config.yaml
num_hidden_layers: 26
hidden_size: 96
num_attention_heads: 3
num_key_value_heads: 3
head_dim: 32
intermediate_size: 384
vocab_size: 8192
hidden_act: "gelu"
norm: "layernorm"
norm_place: "pre"
norm_eps: 1e-06
positions: "alibi"
qk_norm: false
attn_scale: 0.177
bias: "all"
tie_word_embeddings: true
parallel_block: false
init: "uniform"
init_std_qkv: 0.051
init_std_o: 0.0
init_std_up: 0.051
init_std_down: 0.0
optimizer: "muon_variant"
learning_rate: 0.00598
lr_mult_o: 4.0
lr_head: 0.00768
max_grad_norm: 1.0
warmup_steps: 200
schedule: "wsd"
decay_fraction: 1.0
decay_shape: "linear"
final_lr_fraction: 0.05
batch_tokens: 16384
max_seq_len: 256
doc_mask: true
train_tokens: 219500000
max_steps: 13398
dataset: "wikipedia_en"
Each number is 128 + 32 x the weight over its row's rms, rounded and kept within 0 to 255. Layers, rows and columns count from 0. Numbers have three digits each. The size before them is the row's rms in percent of the matrix's.

# layer 11 MLP up, 384x96, rms 0.211, rows 0-144, columns 0-95
111:107191109098109129140093130153169169124102187099078116100035163155086120079183110115111098112142114031149106158142133191160101111129070130131160127129167077162162170151119095117091106090141119144120134136110157122095119117097106106154181136098103135102109099198127130129121165141096157179
101:110170120157117153152149085148115135142066149145150121108162154102095136167169086102100088136163093109107098101124150092096152148137108086163118138054175101148151118160138130086181145173186093164138121143076127091155068097111067087136139134069188125079102131184093168136127100145141149193
101:102147085127140123116173113209160143148186146132139145134083119114106161120096114102165175125112080126081155137125112202185178146107118152158097107112155146051128181127070093122150162118125169116109112101082166118130074101156066153143169132160186118149144078144105165068146117154141109161
096:121102130083102191089158106171123114136170142075117122080105147207133126077124106118154122101121153141107088080165101106153178195087120200124209152129136158134138156138139107122150162114116121081132135135105160142117124157119123176152125182094116083193048120110078095141097122121080112113
100:125155100124112081175112231198190152132103140084094152125149153123120108153115127071051138146103160119165098119177089123148110162176117066126132121167105088118155159092135096169128099114098161099156089115150170082130130099098133100108138170110156112070168138192107124148091142128142132095
102:156160119103092167103136049104128088092126159168166183137185167113094100139153128170146118083172122177110100193188089177131165112093157121112136140089148132114151126158171136119046129055137169171130150098152146134132100167138091126133116098127107083102078154122193138156121121091108108112
095:149138086123150111085145125133170085072127171158091109119112108069134090136135145170116098104150156150147146110085115122180124171119102105153090120139203088182156145119126106110060189108150132112102182149077105184125168167075147107123097119166129095101177109098124129128073212140113085144
091:139134131101123137155098200118127146116135096152125117148116155111179122179064091116127112169162152113081128127124170128180201102161089124127097150097090178119049112137122099139099125151179103124106092133137136164087105165185122159179132159057207130115138073201112150092152117116135140139
103:136149119120160103149151109151134155130158150164117093153092148092109124130094115119114146122222117197100128151133142102065099171123147077097126189185123135105064113197155098163104148151088118093174128103147133199091066129183160119088126150092121098155134135117115142139134105131208178132
099:204129065121144114110105154155079102123151167150244139162206128078108133107108117136164140190139084130145101151125113165137079107060142152130091148120112142097117097124127139115157135108030194164106133128089128141162116126130103122136112135128067158146156119131068103127151130140131138133
112:136134109162059087143127141141136075118107138114130152110182077155127130117125170075140094085098113136140114138121110130127168123206159145121079100050099127127168114092101144173089149132093175143109154082124136084156146157165099205125137171145207140116166088140106096159122086167091180156
091:149133128069123147111105116087135139085080042143071135080168173116204145113134116129092126140167145121097158080173130105120102100200147152126121091107107037116078130121110121118139102111096152105164107190089153105116096147129127139101115144144163115090148152127061151145151188127166086093
089:126169115146109154102156124139145057095077129137109109162144061161122108094129174140118164111166105068155096104087164099125074086129138107143122125103088076086120194072113087087114175054084152088177109101099113157106110094126075160134095117141122103098127187099105125150172168142141145107
109:111110141152097144108138112172073116132158182065080153125110149100183130199111157120168085091122187182138111127168135127169121154126149108171155113121128064091121135147104113086132131126117148120109101161130106115179135115150102135095163066122143106092076138109124201039046126124159140149
092:181110151086136114119132142130166169182114176155120161125120081175128085139139187154115161081136049191126072099163100118184158124127071116107110098170126063130138159143151135133131164154132071100105111117128113161108101114114079154105154097129137111137111203149201150086179141086140116120
101:075114085098084136105146126121123135140140125068139068100002143180159142093175059109139126156151147101123135148130111144116168172127082171090092102127146108101115110110174065127096165182078093144134137125090166144173159105146126136105164134096136144072112125150082108118167104147144138103
100:140118138098094156094094128103131115181109131138157127127109108147133131072131127101102113230105046103081170131175144159122153147141127146123109098111089149132153140091154109115152144095168109117214156106098099146161135132106133128124141208044113168113052149140113176169122084103129132075
103:119107058078149147115110101125113123155098071105198124122121145130124101125088127140167113050121149213141089097109166073109138134166115163215140135126112122132094132159096136167162140045174118077106117111123100151122113146060098121126126119137137068110158096125127174095149168111170142101
108:145132108139187136142151145170133161132146122102118169154157093115084082138103124075090207072118138172133123072140117096117153128162106142133117103092126100101117125155164170111135157055055068109095128147089122128068138125156115113136137180056106092061174147154168097156112187132145147147
096:120163120185082089090139155077164131132161149104118179072127118179125134151123106108058127116131135079120134172123181105054139161088128112109158122114046107145171107133114150116111076180118141128165192129101138120053106144136162127085104169107130135195137138121086167122081123123109081099
099:159118094135153082084143108128109164145105112118145130137190146133129102132055094137096138141182173182085161149127165084107135130148128138165117115119076078172083141113076057188136117123141122076012160158168139119168148152108143099110161119134175184127157162108083139140141118117114133133
098:109104148100150123075145116087117151158120155110151092105093145083145142136152116103099152130164094180156111213185099204091151133106160086127114121093105106125071047161165114102167192158142097129097068166165082128108115116164128097110176159093139091130132138151134168077095128136092144105
101:171043103142107110141119124121115121062182168112119177121141144143085144112163139134098117094113119153122158127160161072107122105115140107103178170014127128158104138155113100143176099186050163094098122049129123104093160134102095105099123129125090133094096158154086093111145149109128151118
094:074159123117117186143098099091088149093171173154124172082075093158132125159142093112128166188084123146088147114178127112142112140172149199137142106095108099109103153150158118131096101131120146166101145105112159124125142129161161097068191097099115073128151163134049174155071194121139133152
100:087151126147094154144094189078117125115100165079165152173142127061138165161143121090078104107174102145127144105094067094066143114155143124190093123111108152136121053115141165092110224100145155108102175118165119114111140140138093152134125185121131170176103097157110175129122139091113135170
100:111106126119117165150140074173136084106104145134157119045120099084083105115110101135123148196098080120111133108144050118127085113082064130055138156119103154163150196113109127125124134114071064131079167098090119081132174107168151123142159143078124115102099133163096107120104079129112120168
103:144146111125037106157106160114086115160141143093112181126073105128134091195153161201119092113139108142160116119133150146130141174118019149136067090097147099113095094130140122101207113122147096145116162124093086129125143134126074157101170117121143146155172146140141072160117177154137161112
100:130128113086125136085141124126116176133126108068130184154131131145037111153134135101127201201159110081150080164097103113175157141135166126124104113103112131109122102141111146184162190174151153170145139114099195191145110144148116085152123125139081063095115140150163154153151105055141155146
102:184193104111157132138116166129082167101129138082146079133136143139122117128131108125210115125148062141142124114121180167111114166140161165158119093143050112171083112108160171114081131166088156096134176199168186133092134079112068113123139188089128104149112088124089113126117123139111154095
105:171144131174159227180143090162120117131119155068146091084128155199118161143067127120129076144135100108094141112172112156154119116136156093067189088164178106080200091099117141061117125169124109169085104169125120146080173145138162132135094151101128140136126106135125143119138124118134155141
106:149151079147137077138107150129138146092132096083110117062188098159108133089182128115151120113108137157110071166119104077170174162188050170171143107139100085155124170188200120187124118143109118105108121136109132141144158113128110118069175155118069148146135142151151090156189115165130145120
100:172117088098200071116078122109161100148129142208126145137098114134090158157142126102085178132124158110125138160142129174112121055130111097148177144080074128108149111159129107160084083134153149140145127090119131096092130185128127082181134180067113107125164151119163111155135193090123174184
100:125135111153133189099154112104142168123118150137142175110059106141092113146116178105109132077110084102158106122107190166096143174131080143172196123132136114170199172224098117128160156125137130157172127108159126170120120114115139106118158117136109120145087115137069147047167177105158149082
105:079166140138130158097070122169115170113110180110134078114137096158112077126075091148146078094141142067116161200145183114047128144180100084156118159149143157131160139120098127137106119106164128117158111086122143161075129169135097127152148190100149134129197082123113174180094121158115157145
108:152117128113107086118130203153160102186144084133133152119088053128133137165114175113182083112088088147134107119128097124161095178090171203091150126182172086141142152103157171118157165122131115108056150125118129158100091167172098143080145162102133115076129130127107139177150149077121089094
107:023176106166110153089135155110124100089109168105134129103146087177091065093125164158074109156125181166069144120070120157149086162143087114147137153131093151115164096142127145175115120128150153161097134098150186150133118120093109126108139103083145159161143180152138190151132185093113175144
111:143112117249154131112137109123106113045098128106149133120153121152134115139147101099127083064130134101136070137182131081234100143134058093143118141183169108107133092095138130135081119121102131174116104186123130073115112176128141095123123110143140124116181121160077154122141144118165123125
093:103091062160112115100142148143128132138067142156131149178137094090164092130077131074112140108137153105121112080159206137107142142140157178167115129203159074180064114115137086083155136141076148127143148152120134114102170121124127117094159149059112129146173175173127139131172062176104116122
093:180116146139149113120186078131090114167162138153137135120141050081120146144168145131111145053157073118110165075108107093164145105080127136109134137115069144135132119180142173145134135145126079136057104138161076139110116212099123150141149146148168060139083157121105143104134147073125159187
095:073165117125204108129154070097085149105084173132104151107163110154082096142148098152106173171067121094103148202146151128159129132154108103061140095110087125169111168162121105116164129132192119152096116131162132097119082116140097126110122153121163139130125153206193151053131164116145108124
096:149144107088146094100091118092121174152143099121169088146147163189128114201243114089088127125131105084136136103102189126108139114135124074106156133122085084105153133122189059142150116127138163157102113109198066096107177130150152145114117140146097131154141148153132185088139134127102113172
098:083169089159172175121115075092076112121131138120157079156180093107129145091132088140179154158148140102146085123127121096159102183130155166093071201167141117165136086084163086099143147092138096148138128147075173136139078123127136104126070087079158145138153098210158132144088141138101138122
088:106105125110112144136158109121074094068136133143151145125093132134129147086220153139069091170188141123120123111104088147165180116123110120082124086023122113102112127118136102155106088185121140125111138196111069095085103094133084113099128079164131164093111132109118154071169098091115117099
098:122158085121147178168201091133134182127103072110144132116118107126093158097074164115103118183138124122166129136129165130121159181138109196155163091173112071126122183132121145109123077135142131111125164128094086181091117122143161214096159175175127087153094158189095122174156124156137149130
111:132106171153146137100139179067147152126177140080093095096177136055103124137111068142161093108124121126098056130148104092095105133107127113078161082097181121093129142172157135160179149136143196085135171165131155126153117090145119101069131115100070149114059116136089149123123150174152171122
101:129179100139110142142144144146112129141128099097186131167125117115128146070117088046128089047148160167084114074098140137156139135189124148143156097060103120177126103130061129137160151091115143162062153056122143116106136148095095064139154154151115150110165103125126075198128113102110113144
093:153070107226122130109076132115111086131152153119167097084150130104140133072136065154083159137115159122148177133138081164167099145175132117160112070115142126112129104158167094099193114113089082111132132128125128181203114138158102124119079161087094144130152095073075086082132137119096123122
099:112125118101159103099161156142113171130154194118191127143136116175138077006120149133156094149116105170117119091116149145165169173150132108188115103150166110108165109136158134092125093143138122097074104097152075119131061119139121193090143162115162104132113173165085097105118172095130094093
097:142128104128168130154143123106130166105128110085161034130091125210103172180143138129090099116140146108123142119205135077143133096157162110113148206133103103163150103178149145122103191072181118116131114181100089116105141067143166147123155093147092115114123172126148138066092139163116146098
096:086133143162066126065131128124139128188091130137151091119182109124115104105127166072127081147099106151165073130144075104124132126100131140102085162155107158151150121181095112151098118079110114055122171123098097120124161134141113175183178201096167114145113164103095204147162095105147172157
104:183117084156117102130117103103153125105137131103077106186060061131120132124132107148073099148141151076122203103108104146169111113107166180107100134213126121134057128121170117125118136098127184183085151178116102146111131107105121130095116124135103149154105077107084088121094160097179107185
100:094186132132148118121147104131094142082100124152159113165179156124159183135125079087120121095131108048127144072099051129152104106184163083125148077135170109181133157169130135174128095120084123155105118145122091122147059174115097109068192121108104119136138043151114159121161135131147142136
102:140129117119116170183154081205146116095223079155080124101139109094169109114184137084129084142120147162092088134120158088133167106181133125089115097096185093182126112146141065111136161167147098070119132117072109116144076153129128079124115172100114133145167169176138117144110132138090115119
091:152113088151112094121187189091096106167141115141066139109085062174125123173136109117079132101130163037118120086137139100115094205148126171107135150156152131089096106149132075128137126165138111126151125154181188098150137178185124139135192110120107119116192128123119121178173162110129113111
106:141059128153166142126139059106142129146117154148160127124131106132146134106147145123153076086122110115060106137169120115145098137102133150080169121130054064178098086132154117188049148143131124204127101172112145072128143142081117104167120078163184118098153126182142130110077094085117161133
109:127174116179131125110171119179126153091133086115112133164100130052111137175233105140127144125127150146093141061101162105150152142114094132165152141098115131076152134193103123115121120147100158150134072175142131136138070120181112108078185121096118098138129160172127123057117168067172121121
106:154168090169131119158148082125084166184173075112129148108116126135029109169143141089136137108117124119119106093121158156157091150139134109118135130109130112114157150080133174123135090130090142147142190080133096089077179057145061124128097166121118138158083106114145066208106170094108142150
093:166138080162064154161190140138142171175105115116140119138106131069118175153110144085167163095139118124155203122214177127172048125129136090179107088121100071101144144107095155129107108077090156112105132106112155158075128164094079139116157114156119161126111123101141142117179090108110115130
097:146111190066135135092137156166120084160132096125119137151121098163166162148150149103162154045103108118076099116103096140135052108149127116073119107141118140177103131098131162095147092129105206157092185101142078134110143097129087165125135170109137148133150119216112186152121128109144173075
098:197116071158103138126126106126137047124191120122125139146135125070066136179103212099097170065141160146126084123095132150123100175131127157107140086129162101090101074106056142090119147149075140161111128108139147154140117141138146117192192137102109117140138149078148121117122088073122124145
101:107124084097125151185152091169116091157072132124120105132137131032114131183087126088147174121140132141102121146091124107131075101128049139181103116150141065089089119143125142096122126150096143137095117166097116199136119153156191128133122201113085124114086098080138179130127190107106136100
101:125114069098089145120169112182135051118159125138113091155126070097100130127132126104078078140103178187148175133121124158114090079135128150163092177146090157113087155146130097081117081099118124128049135128109089166184099165154115130185124118201160143146111084091087128125129120108142161087
107:089083055131108156076140114146136138126126114087103031111111140097173119075148130121147136135136147057128135129179169092154050142112109122122160150153106048105127099123106096159132132112080094118161115147120190152166123139128174064135130089131110168167179139143117102128090089160174113156
096:187162177129125117161142163145123131146183095079118151126128138143069111125182106154078133073150099081084110168098111125096076107143127117089099108148119102120123109153202133177137133184119077128112180066172098139184136164161101136127106141134198104131139104166144071145170118099189119149
093:074100104129132072118087188153128169118202137166127143118095133049117124113114108164087137097170148080143097086108082139117126121165124149161163093148060144175132083144147177135052182101126099096119153116072149156136098169142133157066106156136110111125069116122111081122136140102147140168
102:102070115155114105143231090093087117076170117163147104090128135185097151160157096139075121139153107147091103144089132131165123163105127182103114143128123186119168078106122090177125091173096130101135203167135173120145147106132104083076103127118122141143107100110171165097126100116133146197
103:132140183109122148115130081112085152094139135111159163100052075133150122130166110112076141123186076134120104136179179155189124156135096174123116123181131081130137078137121142199154116152074107178142098147146088117150165139118043185148116129114172140081144112131138187096145089124108154154
098:063169125175117119108098127138130157111160134146121088074166139151073096111146116117139093185181101214090201131143122139125126132101154103123148047172163069130076109137109079126131137120065155102125155100136129149098176096165087075155150143117168127080134179088102152137155139121129144109
104:140134130117067123113095114148128082114165111138067131113140112078108052048128158097125145139138125162084093133145132137100077118126109105146068134104089119116168131112064154128173146132092125148133136118084115236177155126161179117108078124146109107084161171143092092081146127102194140134
095:110145121111092147108139150148116118068116078127120128073169080114112120127120143092167123101103100105162137170168127174179079156113206128167138204095092080160085110156187140089066202111119148126119147170151127127085123136056111150124134143148111068151120116144166134155136095095091119086
105:128141093180144069144137092118198117148115137185132108131168130101101109125181121164154137110126133088173155118165175098091117096173064131135135141161156193100117180127080140174094169142097125126125106165134124104112092098118139162109171237125138104173089092130146108071138148124161158173
101:115131115129155145184095085152047090134107107106110115143124084083144143155164145087048107057140112080090153153129168122157114105145153133153157154142146113129131188071147104107136092110111117148136143156145120126096119111133165178147062171108101083132119127207113133161168135027122114107
100:112116112107075177134162124145106167132145094129154087110109123136149101190146121079063163127131160113093161122117136161119130143114144102101230188161066198085132154056180095104127176125173198103101077124116144143138145141126149117097138103126146166112116181169149156098157110126131137156
112:139111144191150171136116175102135133131103112180174175084218148146079089158134125084125145114184117131153156114071128124098150043192140148134170144130091108092113156150117156172139141092154177142119188113089150140120126121180092137137135138098159129123159118118099059192154137122131103172
105:166064145154139165185129122142149052080154143107106093204085123107068109148126091164098119130113098092131133107146149152191066116135078144157114087153161085130101115103089145142154105126132149111115145186109084154157147151164071160128162063168152147145121115150147125104058155151175134129
087:120081100097181110209101183174127113165131135086113150099141150126162091130075136110085115147103144140122134094114141148082133153082134120117188138124099197169139141121171100129085187099149171098145148143202099088107177142125132143116085159102130077104128117107179131124113108101181212121
095:101080141118161168157168176181163067124151146093128095152106099137151091119105133134122107169141150157127093109142159168095097102125155140164126047167103104138100107161187095154126156113120140163085148142154065119153163146176128142158123157118143081180207149097083098095072138185125117181
100:127129118117088201098109145088172066075143161083138073119131161068101113120146104120135106057165149140105117140133157140132051221180085110134154166103080151150138126154162119088100148106141126081134140115188144080150141170135118122099175136139147181142146117078126128096158082139136109107
099:107165096110100093157195177141113108107073140094182159101132123107116168130178080136173088137138058099110096141167150169108082136158162173092164126116191132176145141140075101158040137108151102127144176125180124093102136139096113094166119112145140072161125115088131104140109112134114155183
102:128077101187116156117195083080155153151087169114129119109090152161117137140236166110134096077189090154146085122159190178071118126076113151131176183077110104110136116143113134147147128127118110107172138149143162158125123135155163158129139120125112062198135129132150130149101085126122135155
110:115150130128116106117131162156137188162114107123187081140136145140104155174108104153136147159127104139115118149114119145118095113169115140174140140141155128147180164157111127213097177105107149126071169109208164114137118112137136045195055168104154085113143069155134079148102074101089143166
087:111171157170108151156156170147133142164151157168207089089108074127125140199109110089090145104082116148168100171142112112168119077152119119141120135150136071153130127107226138118148102129113167092118110135127166089207101124161156139124129165103083101112154124161108216136119155115141143168
110:067181127137117160153146134081151117069104194111139089130164123098077063152095113156109160148138162107131147135141129130160090136116104107220140095122177107171170098157168094154099122094149138224136100088132150093153177152142108084138077108105149089117158131168106125162098134106175129130
095:164174104158045163049119153139150163098120106133040135111122122063100120105120104141085165144107160120082137174080091097124110104205130119121093138131099137134151096040155152125077159135147121143155134088114094083124112175160145132074156133103147112140124107168135105158117077131107152150
095:179093112147116161141172139166102136090148151096123073087124151101167086120154156173170156138088108107062124148120176164116175103116112126044062177093187171077124127122135114110079167106141115154072150150100124134123081102109157162116180121134090169118149132138093130126086109115198118102
099:105125128091131168136097144099132159135192216041138101095110130125188138120106124109133142138164112086098104115149064111098090088174130146142124133116097110111118133072138179126112138156085162121125195125148133056095107119112093166109105126160164091138198133139109093154095073134103057114
100:135116112079068141189137123137127129112161157116158110086129138113140086114175128101115177189082130150124100123196126145174058086139122123102203090125096051156152119131095132125077079128168175069137114171102128142104135149143114140174138108122166132134124120117076131184051112180122116137
102:131116108114120148176101154099095157207170117091172104152116093156137140133104048102139114106164139153178050109137124119131134177170138125142183121169126124147140133119084162120162109193173095118160176122162140101129118190153127144081128093125153102130181158118125208122131132122168212139
096:138101130174061125094181144111096116070154155152147099085095158086197112185144116145126122133180149116151130144113103111138096169168179161115104173173092101112096090171078090137161135177097167094152120137097121159112098125070114131083126144133175151067163125096172121109127176101095111182
091:103134153122113148061109079112109115150059078099188179138121093132137169186099098147192125132183151137108119141119062183141118122135091143094083173128095067153168123126088147164166103086130151115177144115083088134106148151167133122118147110129132074146088106121151138162157173094185083128
093:162075150122154122091124095119131135145138187158144097106197089053175090070120130096133100137113056086114079088136174163141124137113104113149113136064122132120135107146142144133115116126112131110135063115142148124145158136083113115170133175107127225133135163147110073131029099141159154129
100:154097128066099039133190139084074147102190132133106132138118122161148180117132127081132107096137078157152129073167187126101138070167140127108182122109148107121067135139175130147126179145156111137149149106110087135177182109160125137133157144102085137123070136168078136128134125059143118174
103:109097119160126119111139155117133120137142141116121098126161120108149180152197144118117108147190147175170126134168075139182170186113091043120097133146065125193145130175090113095121081172125133140151107107184153133095096097166103113110093126164156079112105057073181132128086119105105169120
106:119158155089144199135181100134127178167105133101135095064164069143142114106103096156138140170103142124106129101075154131116109115141081118132139073151139141086118108184177147154182215101092140112105160090093139195128137111122108143106136120169126119129131149178051108129114214133095152122
093:144164137096186150124145105168153071073133080200092087136158150126114111109118090090102114079174148137156146063106091140127118112148045146136124151157127078081110104178131101145099092126122153159112112185093112057109127155140177134104180056104169163095149106090125137106113098126134131126
099:095116104184177090118119097101132042130108148049136084127232182094066144112138096154134131084117140091143140133178145191133124161116102030090088121158105091145134105158133097129135118131109139138144120152109116132091140163105167149129143115143192133117123130105162104188111147132118120120
098:097140115053154134134131143061144096118119074133117163114111073098216172153108167137171103133182116139113164120159122111162104156145107086125167155163107075090151111176114078183136113145181157196136121097095155125134171121109128061181115107113131124106124139140087170147133164123187164128
088:105050115103123141102142103142124091170111189095070112145113135145147125135126110104125109112169081156044123125151090096174120067149117112092139109065136146097154132113069219154110115138133225107163080092137127088161116163149142137102122146091138176113154167116103192121111126135124121130
101:106122094129142073091176140131160177148110117123069156149139127150140097154120071176126129152074164110190085157106098124125108159094127146130110141107162104133116143154151050139104127080102182073152120080102114088133111164105088140162160165139199133148155142074113105164062167166109177078
092:170136142150124136162136083156074106088145151133162096104149170108075033111180109099094118072155159115106116112136182111161198202113102178140115127118094115095132162166112149107115051151142140125067107121112170178140113141176111095144152128149103166133091110131107109125116116107091087183
107:090142104139057123103091170126085128092134132130093133169133105149115119099139167130135113099178136113146087115106147071104168138087064040123154138163114082168168117106163093125135140082126174075087130066123146190138164151107151178118137099102107163181125144092157086148139111143180166074
093:161074139125129126131159077066141073082144165111138164180200144108112132182116109130087109098172187069166192146125132147102148158207169122132119101133155106132134154138167151101119121141103145158126124184164106143201126119142160172118159117117170136141083156145138160134096110124154199168
098:095183108074134123104134110103194151179146112117127134074150093107123153095167117127185185098122131097161070123167123200070145100183120142100070076077099129128176118175163128181150135133135154134154140121167131152100141114117095141112123123116058144142118083103186149096140160075103090124
091:184139087160133130136159162123131091036127170177050149097119109133183161105144097101164105123159095152112123068108128178125113156083115102119137117079145164127113096182096131102139050141146148158095117104081161115089087154124127153087135132141191101116051078125136102127111149150135164126
097:141150085107110123110191117168174128102149146225147159141182094136099163099112139117113130121177192173132064123122146100101085087125139136135125140149110090098152115134137207117127202125169168188122163102154102119068100083154123159101165137105118161139152150083122118129152170079119168112
103:107114067090129113118160096185110146143081143127113135104121133148114138072145172078092120168160129233138103162134153122157141124134185120128113114089160135154152110155055042128123126090149103115082128105061131126120089171150139119161204110150184106088082109123110144177106121132098120108
095:141173117122229115141129117117111118103096135130104089094134177139147146147172089109163083094175104048140158135140134158120157151057187087149147145107108087080136098100133107139150143111073215157123124120131132095136169135178148151140086182129121101153075170162124142123100095156116076151
107:129174116111085114137134172132124122116115115178156142085099094144080159145113127131143115061148168136161133066129173063160080159098135124128086147132096087112124178188154077180182146124166198096116132131172096129140092161109150146146116168070139140109178118157073107187143128118112137060
108:136085096141205092142129101083100129052178142117124165099218108106157141103145116164164116174129107140119155134131108124185143103141122116119143133134184105084122121121132122149159096145123177189095154122113155169174125106116119145143119137115127148073079140153113099172112118105255138103
101:106182072125137096134174147127103173080188081111122191101100075115107105142131130126062168175182143107118120170159130095156151102068127141126129166154108168131154157149180097086131130088125112168121162077120178099124129114092136112123189118076156111095112158094105116210107104157100147109
116:063100137106096120061121124150127087158123111160126116146173157129110121145107102144085100137189088104173126122116086135115191146125114114147161176129152118112187099156183143116092192063091162139172113125137129131068092181124109151118149161140202046137112126096151151097071087100132112128
085:115160105140183125144126146157112138141083130136171094139094133134104163080084094057160208096124170105088148178149077140121074116162138071122122108142118084120114157083144079121158076109107135152109139123115155142137104074116151128090168102129145127160097133214119174128155179151068124193
091:167185111156157109095089126071141147169098107097149112086111099111084141103178141099189142088159125129098058161119113142133129176139129162145167117091125163102092153105072087091148156129099179107124140142153088123171151145135164133075131119062119123065123190103168049156145139144111139173
093:147101142134147116185094124095101093074144107169089163073161146153134140159145136143111125136127201129179102086175152124174087121110052106098110134106126103129153087099139060163078095081137142149151174085140114117149089164119091082114101134098151138182125131125164062094073098124088119078
093:156117058145105099133157139133140154081131164178110157098156123126122066094124097100110134085100157090155097169122156160161114170094119090109144164135160091159066139129168092108152162086115191209172093154163179065171159129113093079117135128159127145166111131176137059153129126125112125096
099:100089121106124149140170156098086123095085128076126145136134048137114168107114151114136142153132113132109094093182157109205148170180159116136146093164073140109112083137194167122096150156088132072178161094113077136101064142153057188124125154118126116126092112100091119161115082127107128087
104:161134049141157085107071127102202092189104154129138112103140076125095122181101125142160144121132082153085118096140183075123137204134104184111102063131126121123195124148189097146113089143174132123115133108116129104164121155098116154133099100135149139105117127082141144088198110089129178126
089:142176113153090074139139092173102126204157194167163112103146170180182072121138104154118123127156064138070174108131137066129139123139136147127133156172140144107108089118165072130125092137146139153116087093140132123134158100142147123111171123138100044132173150168142167155111122133180181182
109:131091138126119174104122133175115110094128129123149155106120138190168088096120122139146054154134130154138074127150154161161130110082073114125142091139136108172180112145139139115125160125086190114148093127128109145159086147137096083149202119061176187201086134091191112128087048140147131109
109:095135098199171165136139149150168134131161168125085108123105099197147167106172097110109070137186137116133105103145140117182152148175117122128065051174127155166092089174159116130106116135166117168140172126166100127106096051124138138133112125168142144163058139152119124102080105171107160164
109:160133118144176170100122118111147156163131130147167195121146136098064188105098161134129170109119085148168214100177170153067100129150122139141153087142175141084166105188142127144140118089117117108102191116121079142081120103140116128108118128063103135160089149188104122079119157150142181172
101:148151113133099126058156116168182151141111134126140132096101094128102148120139164139154101170128057099128174124163166162142068109136105118130085125130155134140140101102130086168167095181173096170161152114182099146125099077195148120076109181103193192165150114122122137218129105141139145159
106:132097061080147114118120146179075121123132185153051125176098087103168125168193147078130102114157125145100112110143088158230078116092186137154118110151093112127127113162121069119094092136107098152110103112133137112117105171136121133127125097078157064139110165072085108157154107117126143132
095:142102124093110079121132103116137140151063178143132096135201170130118120155100142106094119170169065171098135113114127162088149067162089122092067142162110148099123201078085139094175113123122164147106130138111100119116147202116123095175131197084087105135064155118141122132158120099124090096
108:117089129103145128114172062131122093101085095119140152138110085121130117146120141158133093106145121130165190072125155111116081094176103137097147133133114141137107050062089099050215167188076181098094088138099099197131122138102130139179138130149141167100141120119135174147136132088125156108
093:156154100151152128108143151123125156189113145125164143123172134152145121116136112133120141140120101124135109119141179130123086089173092176124116170130150213123151162109064147151089064192085174111170093171150078072144155157122041107106116165122164107161090131159168169118156107113077083173
087:141116097119092155132074071086125147149090106052090130142182126165165111174053103128101078111136115156141131134123154145111103139110098088083110138187135103144125152113107167114172055077102120110117178148151098118140170213100096086163111161136138162137112176104131129163068137166108151151
097:157091168128062106107142127098119144087093093200138153150116115093196131101203106107123154129174128112164134112170123128150125170119111167134142194146134137061120138131135137140089089114089204097154153152115102040134067154092107129114097134147109150130129177139149115074105132078078151149
092:134135068161105113093160121079120107146113098145083119173165099115094159113100157071129111119154129180063115106149097093039129133139162113117125054116116159111191177159124125132121166111171116073133173127130136132124128100123120181086157183147174139096095133143086152174149143117132115037
093:112139184125159175192125128138126149082152170102161122095106095154097112120134076183222087090155130143131187155133102144168131093135129128071101114136141100086109111091100084167102132128175169109109111140129104125111131109098121131148089158133117081168049049102077132131104175104132170144
092:126083119084099066116099159096138088089121159124102101065115205160158102184137095067111142138090154083112145144138111163056122086142041114162162095157161095128111124148186143137128154123130141125173105130111106098142097145189139134115173127094072145144122166145104160091119139119101070156
098:151116098075113091066135159108118090121112178157100165140120102070126120088068085168144099056140164117166094130151103162164155123081103126110123129096138117177148088123169069146131160163169158149123127093102086129138144111129123163082130119084112111119094150074074084183116177136117164202
101:088141157098139173126106113142197111091237156187199135111203157087145126125094115141131124152134093074089120145137100122110196083166130132099117144148117121112131116104144125162181145084131144182112161117092127124106176113164134081096122106126110109135188146131103137183078136075140109146
105:116090125165148125156162128176108146099151059147094124112120172122146129202141122128116093148111154095132071160065129118122100109091125137139166190116079118127141082119165090095161164135184149098058123172132112093095047170109120170124190146106146137126122148136112160104116106158209176143
101:105104089157102120111151068096100161182140155112206132104144103138198130117180121098092141114156141148095134156149103102165118140096139084142104102127089148114116118102100041108115083182094143139081066119162051073083118083175131103080093104112106164133176147155114098112142123130146138116
106:121142120094181103141169125153123141106158164135176170119174090129109120164150150184102167136124127072137129131108077151106156081075112142045056179086135075130122132160073141110158157126090176145119088144107138126170122132113106096129112094151120058072150127168111065125092110098168101169
101:112056134102139130148162103151157147124167160092159162082143153141101172142164075094113130094092114155129117149136081029133126138122108137131104080193123130123133165151138130096153110127086200118155097151089151142111148152123108151096058162183068141163117111132147181110068138153108139200
103:092135146152090130203147146072097107126174120063127201067109055077144116083158060082085089146132129162148111181146088111153132152102109107102102101117152157144114157086146132164154104105116156092105111118092137085105122108107096198107171151138111100157134098095126080120143137085110116098
104:154102116147111135126123097070122110101134198154217106094187158086102172122186120143132113098151157149110122131118140153068157138185166137117155149135113150157086180188114140149125107102121124146133186071179121112176120134137140120093140147140122149152024134112139104175101147097067150155
107:163100134107084105096147194153079145077165145076131129122112135107052132122106070138141112131125135122103131149113165134176135109185153127137086079086190203076142112096140120133154188208150134119111097123103082101112085114131102107084158092113146164177070081157152114113112126091147129141
101:095077083086186126122136163122147055102103068089201116121118138112083073130117067152132156146137158123150087100111110096072161105186121125159168123152135126101128096143099123072191084153119141172104142116169108180182083148136136079131112098129148173136108162121101109141080142157125173142
096:178176128077160122098127161155121101123111075136153134138159112123170133114194087102149111133161087122175171143062107156096083153133125107129102083121125112192182138165154116114071113129073175157206134079140053144148104117165135130137142143107150066126098140103087156143139175105087093146
098:083120104160176162093140097144180125078132112134162166080056158152105165110147122153125080131202178064112169112112107137107143096169188140071140110120110115169118169106135114126110094113131130131078140097119184117171072185097092200138121113104145151110148167135129179132128079106092140123
100:109142161180115160107093109137129125065155121068126066088144080152127161147130114115123083125120128124121135090173088053166130133122114130162112096098171071099154122144072128144099143158156173081192129125100106099044102150123108094094142151198087159122155067151135134190100157121131148131
102:176062081154152185114165128139125160113160149138100162173176124157152137152098097065143173074115123149106069091110129109148092136102132175163123108094178109122162180105149081113097136102112126115112104105137186088162151112135135127092174167122073137142118086127123081109132188052116140189